config.toml
d_model = 768
n_kv_head = 6
head_dim = 128
norm = "layernorm"
positions = "rope"
rope_fraction = 0.25
qk_norm = false
bias = "all"
init_std_qkv = 0.0204
lr = 0.00037
schedule = "cos"
final_lr_fraction = 0.0
train_tokens = 1046000000
steps = 15961
Each number is 500 + 50 x the weight over its row's rms, rounded and kept within 0 to 999. Layers, rows and columns count from 0. Numbers have three digits each. The size before them is the row's rms in percent of the matrix's.

# layer 2 attention query, 768x768, rms 0.0225, rows 191-224, columns 384-575
095:564558439458600484520484466523501495461494503442448465414414544417484483507496517606446462523560502595387509541496593493545508510544550420439529474549540452473427549446446453465505544480415460451455473509472433427436530453451703517466497480504472529524504481480489432495525585518509517506504487531472545521482593544463480551391599492429440443450474402467479528513530574493560467501525440433573530573551516509589500498520342508406495537459502621380434505488569484514526501657584482545518560494458494572537480499553544426475626442467489520539504435586472491569427489445509531449
096:501460584521605492548513529498545498479530517495427518558445533581505456450533551568471452566499491439485542446591401447572510513353495536566514492467426552533412516520595491520522576544536551580510485534538463467500535439434450504494557562537569424487504577597412554462429541510516518499518486569437421604531467521434416519457487498471486510587517489458393535456492533464499389463501511417423477521541446468523600509472552455551580556460476448571542424561490412513521385458574522480524550524556495442487495420468515486527448484534552509509575474549494459517534463492624423559
098:460467497526522528564563521513499436539488518490424587515515420508473440482529536540453529609401507609445424465627612510548422585508492599498528418486453550570423469493505520407401450517488490527444550532577566503558481539460466548547567530483532446431419457504457604484407475536593533490418544386546557501435485434522521517501471472553513481532474481439510504611394548494558623517564488443501446443535463535443592581479441411470455487512605524482423506450547458438444547480485548534429565577492479501509489584459570590581499515597502426482518496515527451505498561596478438515
089:494495459474470525461569511425418563453497602489603513496521610447513490494520472626504466515461603406451465576567460504575411492484555477473572437428507500434546464469533584523517508518517463455478464486440460549556484487614468418593467489530513582473504534487422439469432532485495480522490486439466569436478396498537523449453440400575630600565487468412554489435438512553516492467553451502528454438504448538515565438501503499556501451578520497480516445450471529447453513478575569569616491488495478565504552610480549451557520554522546478435548492576395499412468484520469504504
097:587445469475579576496486472504540523575490520433531504464426526493571516493504457473455533537486433532512558469480397457496475509535494533489532561490526519490464456488530521493547524480481532502451509499595498535478558428522659511439461536479526489521553494598434497413512560443491521492508507525510524466520512532434535467472444470475508420414460436540530476406520507506409499553576516497437521513505506528497532500514471539436493509539423547460402546418529560482444455510551505499445460533433408458486472570575533434446438451500474542541513477545533491524403482479502404511
094:580478498527496507515458560595496506478545483599516423550475512421488459431492438579560506435500473498461551406503556464532559567599558468510544502534574482470447513572537408482495481519443464421429489501478470497456516504447502436529485494518509485525610516494533491441446514507475526521456551451492455584500580528402399519403557559444556577579492418527447498531520429598447502490479507506442474519519503418513562564471421508434513508529546468520547436590502457514563525460500519511383458516491538514562447481566513397530565513441420556439486501481483576419510463479490460499
096:422546446488462542539418550442485532459462603495539512508484520554538465532392489552462479446474494538574555461475521585506589464451422501495538462494509557492395477493450475530490491535502541484483503527437449528398477502525475517456519550418624503473550530596500444544499525404390396507478609612485548432469448506471492509535438508470523556550511423482509469468596493504441479560537557490515532460493508552513563517498521427560602512432508481535502507568499515423556447524543590459466538470353380509551574470565647500555484530553586559562508439453483524509486506455420500522
091:537533411493465543475504568499500458527462459516433417550448500588434524505467478394497501464590428440476439498568500580531430458551482489576415535528544472605476499561452464527514541501561610528496480490546450587518577468471409608525435464541484501520435457443538402565492385557493489514541569511534495484513479444531476496490422524501542584587472452564541471529518465463519554577375601467484497527446534481475439514471546501454552523465495509387524476596488499381545513508501461476436454511543593525429434463517558592512469496402540422494480508498562488551436493590425476419
093:467452444451414519549456492520498448554451534459513509499472409471514413499521467555492542488477540543482451491551513490433600474421555496492521520458439533489519457489508503520481559600516515482571508528512403494460488425517552484562371442454468451488513508557455553532503524510511548487549479489496505584520494451585468494478348533537512536567532521570464530543467595498534543564450590470495576518502443379450477438497534615549563497482541436442477452437359459446425502509498501486449452496585561439625523414503491509485516572533558479496452459472404582565494535540493445534
091:498499452489524456496434558486435380482522566471408509516452538494506550446523464454430490525415516533480540446456513508444520563445506518453488536522461507460501455482515456488463471456524498539604521458507463468502515434506502467485510507539617494515481548511475387525432416559464444528485568418503582460464400533489541427462473520497512505511478513562505510537457410451409432571488520498527546491567549528568573529540521508612478533531525468503557496578595449517590445551499483535477498467591540420445463455576459483487455565606524538539511498485422499519410452500508500575
099:550432428441482476413481475518451437572431499438501377520437493507495436461512476481542544436473508496544528482423426489490527466536582469515547527532383398513492549523445525534463615517442495479468499560510523484467411520563523524574570578555499499442509519451586574476524493444521550456461568545430516392548450500562462574493441434533547650545487537580514519461559519618447514424586564500520516511546551505465458471426497518491547440419515448466555481423421422510477451499551472601552586583460541416476474564498506470564492464453547544469525474519519508556466558539421476491
093:603519521466485527510586557543576427453487471496593463543403475493539564543548478497542489496559492391538430448503510456536554438466586437400510500490511429523475499497487516594574571577559568461505490511401545448494516525547572523525500465523513505496575431520463558478519467492559534459487454496506521412530557515558486520424519515475565560481484551534448560549531428532503466424469439579461497536471471414503439483531353485486538552536513441501494457456558638459468557611520482491471490479438470525416493544498490501478503444429428541549478480452548475490481483498565498559
091:518506497593508465483546468551507560555509390509442470489526556417585557496497572571585559563592499429556592434542484529629438512546501552489477471579522569504531560568506502501517508526447511480475474550500551577571442466465475467452483505576345491576468525486505512462479431464470487504484417470432444467531508591592504401500491540499460629533574492453549576479512513548473612526493614476524479583444503496443465491488474532553524421528518473420482519472439490432448534485478520515379514503528509572546489588533473440432496460506509521519537483404463483491422430532460486447
100:457435449503450543517543486552487597498532475443473427528420545419591519451487484492461470435495581535498530475481501483563402448478499472636493445458544493416433461508517406491502451599482397501526517538447499549482535541508560427537487535524499534500508437533591550444429593553491601505497541536587557514421538428585428458462411536509610495581434411449457486457513575482469508488577432435535512627517465398476444470463466467470531497478603505534535457567512534481454560480511498445498469461526493522552483483587498503331454541552507464462475485439517530476533498483425571443
098:590468591518496522520478496548542481464547448549454491476511460511603438545439560502515558493592439555521542446438477435525496398519444543487517548552494550503476477445483452436556448428497511511480457555558423562474487445624449444454467520573491488534506476445504530484536582448507417491483511558474484539496523395608577614485542532517454472502496484607533553541482518498511491502511556512541515432482361487486553528617479553435512451525534531508495484520501456620443536481526418504513505445486446440492548520441571553436450517605522469530507537529532526482527430419497475619
094:472574475463520546507473511492437430513541450545498510488524472538411555475470544514550539553460517473472501633575480518446456469503531594537487438485586528489474567394548513502453367543462563553462587421562430486525475499571482534495536451439469458549555459577396535490504544476558497503500445466495531573504470516503478538509479426500424561536542399483463506510437540559542518575484605515446491573548441497519508556398464536557440469458484573433533475519484483534536441609464488496469418390466420468524548528435521450518474503483523486548497438453497480487523533537570497456
090:486535561509506485524430478544542510447523544471455594392496522533561659560406463536569502537456488510449520448503488546551430430571364371533499462527500440489501472455491535470475544549444446484477493506464530501506577552487530411520350493471523569542465465465472384532526438534547458542503484519544482475526527552519481446517484537474510481537455596389512449439473459464467572459492431456400557470493489541494481451555558540508558525545540437483513533463530525553408511509564430532550481479489489554495478483544513486546436484507502517528524413481478509525440599519526557505
095:394460552414500478458564429519513465455439531394589512488543437522568496392528534400548515539459589476434466463465496432524542562499543506511578454484521469574518527441598496456461442503570518518459541545519539444458442555573600494531503411471440403587490495550419421433488506564504519444440483456463531463493494528423539490529499522477473531483480526539461477552532538534593473439417500497547473487558511505412489511444411481492366512504416514381596547507437513524472605584531459565513501540470507431568486559484569439478437540585553473507443556605472428559509516570507527407
092:551591450405501552557444522507455517435536540489432621500509503537483504581502537543565538472468477559485586492525548544548562425468467522402474463389532592418417412495394598553459479498526605469530604490566438560554434596487468465450483449571529398463494509447462575500465523540474459435534467476474548567555484512488518370463467510574579473505505531588468488637491520487499452495530572544498548543510459455452416570524461451538403533474489522518473482515495526518446515521493567540515428431486498541522526502548528577470437581563506506561474555458404631467576536436443508477
093:515469564478411460532575563510478489429517484510487489453456514544445411415477456484592591509446548475524493537534509494500480509488559537506549560530561445503457537412484431552467496457504563502500506582456500515519367472531433561493470474442463444505565508531560519532577543442552480463556448417469532523500466493490539548501507476551516454561450555475507512497374546537505538454494540456512549450477442550413495491591453542471448500471462451486433499491493463497465522430434525507454446530437487457522538423505372465498538458557532513362468478446495410535485479490505489488
091:518460463492524535472577414540514489531442428451536492471488501497460511443562522493569523513516498507457522438447511495605517545421470569571476547481501504456541468527400425472448452418528617463389492549533547503543521551529490483470475505508443552548484439482451450481507491396439524454520548527494489571468502593537514409528445539565529508551388448529466581609597466433435625419542442524616587427551424569493506427544512458469535612474528552521471507405541509545433435532507510515473496443458467447505446574460493516481527444546497556479477561574482492481431470490448580543
092:506436361528526490495500577436499585413518480545492507560483579519457553540552524529533469535521549499585524406464503496471602552584552459521499486507515565498501428546434471541437533498423402496459547547577508538475469587492564500341534520457500490480514488492497494556462508510498557453503460542486524502514395502542504540497486471437595448542414525557516467506564528427467510442492424523505507536451469526492405492508475500486447542475409522521437545441606509428441523566478466515505589531480431444475488447525518552488517477506483456463374420431446489511495487499466535514
097:487470575454526394456559500517496489530472434388513507399572468462554447375461490521505532565504582474511533459472571442568572538417604492388475438505559405560491495395483440485458513623502476546602595543518457579433492577465565573457416483524469467490467460590483450549479501494527531540515487457535513456573518443387488465541542591605535447460521562380490512522415484466491492542429483402409503510508520575530459573501396492497468503437488507449518578511499542604562523474533628480487523573484515472652451506515542423481409402530545526446463433448537443575530546537514581432
096:453448542477461481471492440547444451494522499532520417516586511527619432506536477532420583485412474508534426479465471562635494469507421521509515407493426528516461470460437548543533511470514612526442491566536457449564457522521531473478541560455529560508483480532522544525547514533475524524426536414493506526516479634531542510485422437514488482484497562451523527545448474480481492489480545645525506436495450541463470555485592495512437515520429462535560534432581494566444562542501495519490366505520452451557458495489474526497417490573528467489565477493468445498585377474500520481
092:452505531419470469550549473471490553478557493462579484563514483472573453385503526561464413467423598525375464561556507523571489529392570542586580479550438510469504465437573529486468595483522607534548461543521499564539529504405487450549524518512510442564461449621536506458502561519547505531466471549416492486507563540542439555498537461492516563486594514445543505500527516542462472493563566462528422522440505431606519554518558577488473460530480375536573491553436516372505516576519551473435501405455497516611455552488527491482433448483654383461454434452490508466513518526384456417
094:549533568496527490507561585627503529453463507483508638454530464456445490499456596508470443508546555480509576428437582531588570408476597482446427469527640577376442515485533503479420614560514600451524481529557430517413569536509479506513458592514522516501532461491495570631489489483419475399563529400531539428483488484590534420532437486512434463506478481470468470604460425466429420529529474495416453497511515518556540477488469423393447429448531579482520468491594514533418435539444436524516502547500465460594431526449534478493587529487480556485527427447524572619410502508474568503
097:473521508464506448416466409543429510510445524525653538583587543474562459438500512457537507417472573451502536520411501469533507490411465578514575508467576442537547533513446478435505508456543498441414534577454545530432599505442506468562561467518525539498541488436505489447434480508533510564437487561509514498477504542509537505439577477495499444494476528350548425536573452481450454509387509570429446559459505520494546524564499458448487462536497457514570478572488564546498489438491414587512448441519529517454447487496616433453493528480461567497482519426525525480544460485515627515
095:532501551510525591475473458533471455392486520438512526477487488529408457569510427482576495582530529541428409517542594458421421486537478425403460480428429503481461522453461547546431519543441559425482554520524482428455527574454529422531446462533583622458499452495466558541560510562605506449471489441495522538485533484560559485487426502441550406576430539488543457449446547435484504574551443524476416455450429582451541530477474490495499490533553586537453575399635581579473556544438485526527471483511532435488495547474538497546524540471371481406510496527457482505528496491466493460
095:462486530490542525561542453483471473588426427383495559453512553531471385534435463492530561504454404508453385513477482507548568493585535535544511415494454414434412457525466545531525463573553436528441568473504544480434582431487527510554505477527456436493511530480553511469564498443393557473513456543552512344550527493456447429534490532495628468537492537517537498555361526557592467528572502462485534499618366491431545431445497538514466538525517436463458457529478513492450475514507562424467503491527479551526493452541517490508444487486549438526523434455527524425477455455548535514
096:508435353615450551463476427533496488541495525466525466463421485525373530537477494517553546420534560514457517542499574596499502440639510480439395521493604589472470518539484535569469435480444495446463545446466474521397543418521447442607495555485437556479503512486402491504490497475458521496444545509478565551477640521514529426418512421431569500473480409578555509524547498538484496584507440469564542505544404420611523470442421404451485502504546568546493552480573594516514557486520480540419432487514511551564417498527469422504523495349510529460519471494460470482429438535496544550
095:509444491600521505502489459453438565519475571534485531535460453539491513459413458460471451477566521477492515537494551503506470452525442443492534506532493451527561481519503511509534550502467405419491467550522480487478471468392533371472434568405449545473467561496511485378545431426555552523428568510389521432448577491444454548527461413479492525456501524460486465467534471470467537540463438430417435573591547396471429508521494463467535545554581530510466473430513519490453539499530414528417490420530550556413555509470413454553550519412533545504488555503463504448397512477527457518
094:465497410503548579497464552532507577476537555487526579525472494511490498527476442408433393493500605564580425495554444502433551490459492455465469625475533583466437490457502584489519547521471560414490555453461478505443526421475570458516484515481512442465445423517466561551555479487558536513430668422606493583452379440506569370539465526552493431491493523446478532507489514432535596558557447460474505548539475537476498514548495469583551548378605583606516577469543458558428419491561509544506466555504517456531387543501483535497539471551431557438501475499503543502542484536524577511
098:509445634453550460475502431530563481425492452558532528471473446475492551474440447473509504466556457591545503502482618400500517421525433474518554463481516459416499552475481500495456432426568495521326527477589510407521475483419588451447477457476421518539442528537566438377543458519518537499535452533539479524420547473548420568414405460473480439456572557427522518483585462469519513549547457577443449465555455556543433545569444505548451362588488514460437521514570440492436509542412529537416440382458485585537442594523503544506570465569542494448517488490481525468509476509467536463
094:514559576499506450480507482505519519450503473491409465407454442531542401440497536540567398491473495476433512535540454598485500491445546513521521492518481415443425492499506451494526524598491503571561441499456461431520463462411492544569504449534436497499586415515460550489527493439495492442477590477587566560534541507548495547531560452456614573575480501513446485560450528628429540462558582533414507491529524368476509390511539444576547430562504466558467549492426560424579517504555506485483661609495473450541488496497437480530435518430517414412443475488510498602586589452413494452